Each number is 128 + 24 x the weight over its row's rms, rounded and kept within 0 to 255. Layers, rows and columns count from 0. Numbers have three digits each. The size before them is the row's rms in percent of the matrix's.

# layer 2 MLP up, 704x256, rms 0.135, rows 253-269, columns 128-255
103:123114138161140106161123126112150123156104131109074105127127170105120158151158137137156132096117140128124111100120145140094150166116127123138099143120129119137111175117174160153190169141073122151113093123151078155107104121156102117119126120112136120135152111143145180150151189139139150112110115142145130113101150118148152162117099142108149090104128113090105115138147143097127130142142
098:135139127106118114147135180115140110124125131120141137144143100139141123130124146161129092111137133119163071138120108095153114115141155116110142108162143166081098124169098116127062137127136096161070119125107133090155172121164140096143172133151108076145151100203129160099118152120131144100118146124131132125105158084119126161138139105129139117140153083129126092118189148130146130100118
098:141137149119135075141154091128140124123196141144121139117132161142155144118075161122090179143130107156137151143155135159135085175089139120146123092103085162081118138142129144148108154110127120144105144108158109128121155120116101171172126173149127125126154163130099144134111116141147142119130137104108159134149116098116116142112126114141104128151137132118121108147120151169137163147158
095:141125129140091159164154162145105128110126115148145129195119117121070128149172127191106121112143121136132134107126160171119137094157146107120124123128152128130138100123120128066079105047153133050126126101072152110100108153126090084107138103116096105110118091145137145137149142128136149117106091111132097116131119169136131159129125134125105131152085156132128119132153120122082159113150
110:108112136121128151183161123100134128105134109135130107115130124149133112116152170085139161102136105123120069188134096111100158101088115107190114113135135121161104111110134136127113118131160156125172099152122123120143139100127135096082083114121114126101113126112133126087117151150106111136156140155134141140120109093118116120127119160151137150182114160141086151115124138106163102147139
123:137151181131148139138102138156099132108159130128128100170135155136105150157155142087121119102168134085124164093106137151158122157150123140110103139125103085184083156104137130096115172111124109142101149130126136094102091166166098182122135128109168139110164098146107124127133166092078092134135124127160127089144086143127139135168150151157146149090129137120121119133139144145145137082143
144:149131133111115115187124118097108131120096146123085105176174088109158142111167102096136121135128097142149138154110126131104111140119078104106136113101089125142146126150167155106143142115106137093106125136149145093129145103122146141147136098159095121131128129157135111181157147113116151082109124151139132123127117102108098159122167110127119112150123093133129139130117136124129168113140
116:110094163136109105127141123105093170146157130080141162107146135125174132116105070164084102063101131147117140153144122147121138107103135165132111138112110165118137096110135098137126108124100148143121163144144181095083104131164158141135141106147115137112129086130167137126107101132109122161153124151141121184115117107134092146151131130140130166137126117153108090143141126142180150125119
100:119112120117139090127148120138088142137100124124125119153093149143139091163160156123121098098170094135089124142076120134101140118135104145127135185178143130151125154121125169109118117138104190108129161134107115105125110178110106146112176144160047154124082138142112173134106148122132130146112158084120135103148137132157124151146077148137113105147111120129149087132144126161139103125119
094:133140093132159136131106096107102142142126125102140108113118138139077104142117139116149113116130116107105132152102149122095101098130131125129106185075140088139105103104147094147133098156166117080151131147119124126125107116146097178126087138138112127103123111130107122121137142093136120095124148137141107108119112185080149105123124125124095117133140130072131145143119124151120086091134
102:145128126141117124154144114138141098158146104168138147140131129142122104162156170190146142120180099084159143108110150120114128121156093107106095126163145131105167135166115159162152129098158141146131138131104121166149123140101127146077161100144132138149142136166110167158139143171161113096076151173165131167092147139153125132131120123134122114155104082096122122126141141142122189129117
097:109133175113169120109084135149149145110108120096145123146127103138122112134154115140156130145116137112120139072135160114127122133147127100095119155115121125145159157144160105120119105116121118118177144071163153164174100121133128091087122102136127084154154094117111164109140124149098135125111154154116159155155085125097135136098126126137153073122144106151143145158133139120147139180114
113:081112124123127172152119122103120121121151113165143106135154156120135109138139089084108157125169152097145127115132138101074130112136119131108102194137118133146159160148135149134143163059149118126107127113160114139123131145154146082134126126087132135135130121114173139113164128112135169098137127123127079159128090102156121152105119127112104103114170119098106144136127168142127144096131
085:110115153177139111138118123124112101130136126145114123135145172136118166228167087087126106150125100119128138158132155146097153143123188091119138165162122150123133136153124152083108146118136118088154150150141141116164116152116157140161141150144086101101129135135123126073118119127121139139126134138130138104118147129111134118122121135113125127096130126159150174121130119103133147133152
091:094124126113092097104083122105127118085154121098158151121106124133131108129174140096096125129133130161126118159113098137129071140156125119130119134071117150102145112157138093131136139093116173072148116124090164108108142139124140139154185141109124149133135113116090163080151110132092109107089131083109102115124113159133159134116101116128078135120080110152135188114126115065095111110126
098:110165134134123092145113082148160081146153145081117166127168147101116168127120119127135131167135128137112124148186122105132137171137114138145158139117135179136163116148129112093117167114135120146101101149155112135093103116133151120144118142130121076132136157122147112148084147107122148119121091145075167126142136105115111156097120104126159110165127117104132114105118119126115142123128
097:148165119108134105155123162124116108151144127104179133112099150133143166145132156147118160158125146121094147148141096116113105115155138155126090109084111107117059124132111124130134090143128128124091139136111133138120121131130108132116117137144136129190084132103128146087148125164151145138118113137095112124126177131139154142132153124114115099103157118129133156132136110173093178132085
# layer 2 MLP down (transposed), 704x256, rms 0.255, rows 253-269, columns 128-255
105:099140144131126126146125133119113143127134162150120117105139146114117083098117113125149086092091156127138157122151119118092145084116122120115136104100103145142088156116146158176116154144128128160124146180141146170154097131197106105083135181115096142127182181118130158122130159093145142115141090155128148148127135136118181151083163151088115078147120138109141129162127188141073132116121
093:164136164141124158131157124149098120147144115143123120136141161133162166177129153135119142122145108177109108098096090098151174149138148105129117149118137162123152134132100124138103132149124156147135111141095151109171105104096105145106164115148108158116149109128083147119125140118148116090145111115145146172095154123090217137173127141127153135160132104154125126102151121113107144144106
095:156139147090168096156139131117154157102130114133075137155135163116140115060142158127104104170095125149117140132129146111092120158080090161123065113115089152125125130112127150142154134120127130119134135116145091151110138128164112146126138165133118104103196133093152150100125131187106129114148093132112170132124103127090118101144106118122107096141153129128143133128131140178140136132155
107:139087120167108094130146105131126082131121114128091093110158113141157113157124142137113120158134111181116108151122113085115164076094134133151172136128151137121117102096138086158136133129153120113133098163109132115136108137131153123108127151159148113130141098107152116118159150133089109087099124148143197138108145147159136098154095114097082129132142136121132170100166123103157145113137
098:166102165123137159145152131075154123119172089095131134142091128153134124105095134127132156145121085113101104126124126107105139110105139137151087135116135144173112132112123147119097138116157135100147102180132156074123153132157130146160111116141088137083113101119119110140153140137123107130157115145122134075104125079111131109052161129137116106156153153140103123127125110120185138177135
120:155163159126129130145120143188153120118151118112118140117094162093145132133157134107127083120186155103142164089123115116148115107155133171107113108132140108159116134116124103114117141113116135104094171127142171092127117161158116170099143155058171141128148116139142127129148166101129102171138099125102138065139140153153136153104162150146134102103136145118122152126154123152134131095144
098:129128104093101121142179112123075120131145142115097097102148114118172119103134075139098144119100109131142116158108105111074137125119110145119144138133104101103143112111138121110132127129093166103112117130108171087122123137100151113136125119117124113166101134142125131149139130133148154109119149115159107110146125127136131128255130115134114111128134127160120121127102088104106132131141
118:118114126113142125138148125085084148122150153109110147117121164124153153131121085160108138053081126160127116142160135132124091119148132156121097147113100113115126052114147102107151135105096136133143118132135166127151135130136122159146143107144109161105132110104154140107147123147150128165153116117124123193085103117103065146124156121120097143156095146135117097140124133141180134150118
098:129162134110104106111136148120100137108155132133090161146129167112101115135178137111122120107147117082080153162131098151098123131141165131092116157166128145155140149117128128144106119150112151111159140156134099107117142131105107153100109170110087104080118099141134161120079102127101152182127137079172153107120127097124153124122136148154121127135107133067144110141127116168153103099115
101:164124117127099100124121137130147080122105149134096152145153125131172156079160093161118069163132116133139126103137114123161112116093095151124103095106103132144092115127114153118132141120145103178115163105128139123140117160123153090113175151134120163147136164135144126132122097162153136112170159122118146112108154130134133168143138127135141144129120136139116128114165161132119122137126
094:112142083124108154143124105106129149165100137145113106132189126065099165111108107114122142112163094128114147135139122134146165094142131084106127144090108102139117166143137135134127125140186133117148160184143110158118099100136110155149147141101125098111129155128122146130157174151160130094124096138183141140132132122118128092083158166112136102084130052118098124133079150107123132125123
084:076099111129139136124179166120162162118137114126152160081117145111150136134116085166137172128173149147100116135109126057138127173138169128191120137123136127114103136138143122126110134129107139112156124126091146148145128156100099110117135111113121149173105114155168160119150129154113133138159122122150118159180152104130095134064144146131113153080154110114128107091155136111155144129154
120:108088139068134151147109146117111099127152113136172110150151132157139105126145085148121125106142110123121122161108129105110109124142145130119144159139152142118113086116107135152119145112117192131091107113130117120131147122164162130132136130109132111099139137155137135105147171120128171143137154138127073153116079102126103129072145139150116129118172128108125154131100116147092156127148
100:127148144146155161167120145169077111139133129151144105135148152114117159138130128119101085160174137113170126125147095106128170150142140074122152123136089153123124161132165136132103150156103118123173151154099094113119100164147144153123118131158154121095115128162123129135165124098134109129094110127113128107104135113141119147196133087138135175144131175133130166116157123113145149166120
094:118160129163113147174131133110169134159156199122134127154150105138127122130151131113125126139092140125104103134091151129118127114121137128130068167116130090158142149128136192116133126146113107112089086125147105154121142092198095117133106132118108125146099117137168113166097122076119133139141094109128119124104163123141087183071104168122152149128141131104094113137116131142131118120129
102:132209119117117137177111106131125118104141127117088177128113147058116137123124152138133089129144111099123108138130132124104135153131153155124121147150141146126113102145105102123129122117086111134145155141119121113134176121123091135147089088120133083097125126099118130157093110146134152111122109117124177150105116113135192124108155173115189102158128077126106146122072106066125131152087
096:165148119119133162143127130121113118147085096110146125154134096147136056146092087129160123113122118128145120100160128106131118155143093120159141137127125119113072156178131143153131106129167200079109124128106116095114141173120152142083143185134111087144122081109143158132178142153135121128154179131072133151105137058146137100116157148146130101133121110137121120101119126108111091153132
# layer 2 MLP gate, 704x256, rms 0.139, rows 254-270, columns 128-255
096:123142100149118078116117153129131120094118155096078112137137121165135120148111099163161116118081082131154095155087130108140124105124124132115150136152143175141180146124095136138117150120119109111130154082165122134135117115149098137116163120127111127113110093139102113109148146091187108111153100155173125178108135111120110112117152143140163100121122149132125136145150145150084122114151
102:094109115121061113157103106141146133101160129150127141129116113121128123119119161149081160106136120144094129140135123145162118154114163103149146134155119140098140149119113108132129154167108140113134164113156150127095144114146099143173126143118140129144161136149140094116099143087141150102110126101105111138096114115193082169103128103112060142130114185128094140153102150096124158116096
106:160145108122163078137146087124109140151141114143141120101091124126147119130138122103147155155113144142102100131149144135156124099090121130163088149165176125129137126110119107142118117112110155186156125129107109096133142130108105124118138165115138125138115138108112120126158140135126132104114139155163175130092130126091121084124162147122159139111090144151115168117074146151145118153105
106:106152092167081124126101136161083149120116196148136121125159128137136094107143120069125132093160139118145110123118113119134127125167127125100144125124115166074130097144131118122146105105116149125137125093111135151107134109113127107130162123095128127165122125101129142089120130137100131098112128131113112162165133153145135151117085130181143139146114085102128104130082138115110134081110
098:120124116123089124125159122164174101144125157110130098096103139128146102158127157117127102152147137150171108088137091110113109144100124176096144078127142119138134165102125104152122091138095152122100119129134144137105131085119109129103150134089151154122133135124167105158164146143186134146133094133049129125151147142169117147123113129117152099112157136168125135155167129121169133147124
155:129111146132115086183125131099108155109089137120109093206158062104133125141164122078158116111125118128144132170103151132109111137125087106094137152100093150155135140168178153111145124106128144105127129120138133119147136096134147138128182110153097131132162137148123126179146146108098150089113130156123128120124123119119106151118155107125137097155127086107132148107124179154150161100138
116:136151102136118131083135149121122070153088140132102141105083099113113125128125136114164180163127139079161130085157146097167106163130134079097135118121091123124076137123091139100123111107148133108110073141085133129130178133087104131130165182085115122142156139112106125138152129126123143124122126137101142084131099132121115112136123118131120121105096087074151160167129130143141159135161
101:132130099134136170130142117124201157113116154094174110119126126098126157070035140125099093124086121133121135136154127127177105136180116128151161086118119123098159128113121087151109133107123157128096107126151105114119133141141186144163110149155169122170138139105140158150152094135120154163112120137134148156137147108153112128103105146091124127121119094145175132104167100150109158146125
094:140097106128130157102153129158132126127145110129167142150160138098125168154136130130113152137138157169111151141134091163085155155165150120132078132128148062111108090145090101158109130124098131164133112175113151092100150109115135112140088140153134131147148130167117124129122104111151177090123172152106127066110140117111142143150088112110106111121130155113131105140089134094100133101125
098:109164154116155132124101113144160128120140123117142131150116102140118100124130106124121112174134146178112153126127100159119139161133131142155143136090108123169144123120113101142114157165106126121109142094134200086113084145166117106128116162152124115140120110118145151140107129080128141095090134135094097085133140150125100146147151117131094141155105169153126139116123134132132104136149
098:109137116106091160122161102125142144118127119149121129073136156114176156147118122102101150150155127111139131119124095112158137145120143130202143121137157096093117091131153153114142148111163125133114121139078118139124131133090130126125144108102138186164108133146175108116121139153149140132174125089156095139126170089142135158135097122121104146104162155082127109106139098118118168110189
111:103125162154058157122151166122104131099131126145144099158180147161136131143127079127139146106126114147150136175133143106112145131153147118143106135119149103128144117118149149143168149065161180112122110110151127107152103113158103103064170092112118104138144133108136144097135169084114121104125153126139114144114101108130103126139122140121093120135085131138150102106103130190116138132147
093:112113112164142139105136093064157101113160098137123158112092115150152138165136094116143138122105108115083125146116171157089116129131154133128149140145176141136150122125103122086126108092178102128118115122139137130137155104106141088146158139124072110139128113108127145093089143146136158117146173147127119156146135157131125083132104175102139112100125091143115127086074125146123117085142
088:115120161106130139134130165134127102086074119132096077133136161127106184146143151150154148096125125108125131155150126138130129136108118116106177112153168168151096087109120114141118149155185105152165133102107130116136135183111126145132144069156117140083095138134133132105143146164116128088145153158164119148134093123139154094122153084123155133115138136132139125139115150133129116098122
098:107145087193118096141131128102093123131131114151096106156136145123098125089146110143137128113137106128150134128109167162138136135127108120155103158146133126152110129146121175130107134117131103122140163137133124124176154145120129129133144108116137136112145092102153159147156163112150101126106116119139126105117143114160115130127125171147151148056087153101161145127115111119146116128190
101:119124128150102110142119166163109109132152134128143125121142119133137161115137179144094126140103135132084150145092127139134119093133159179168104122123121148101107147098148131123103124131128115178140153052160103148127117127135067076157085128106139166143103105158115135109163108164171137173146104155154122134141147189113158120127156155145116103126178139113103137121131144123087127104141
095:157146128084131084119101102129179118133120115131167143139113165145139148174112165124097162189117117118124084085136089143130130124114155132155120111132100105112121114195089120118119137155128089134088083096111153150090135125096107115152125149132149176128173131168132123157119094104124127130103161108109142076128115113110091106129139116097153128159147133139140149150092112092102135129128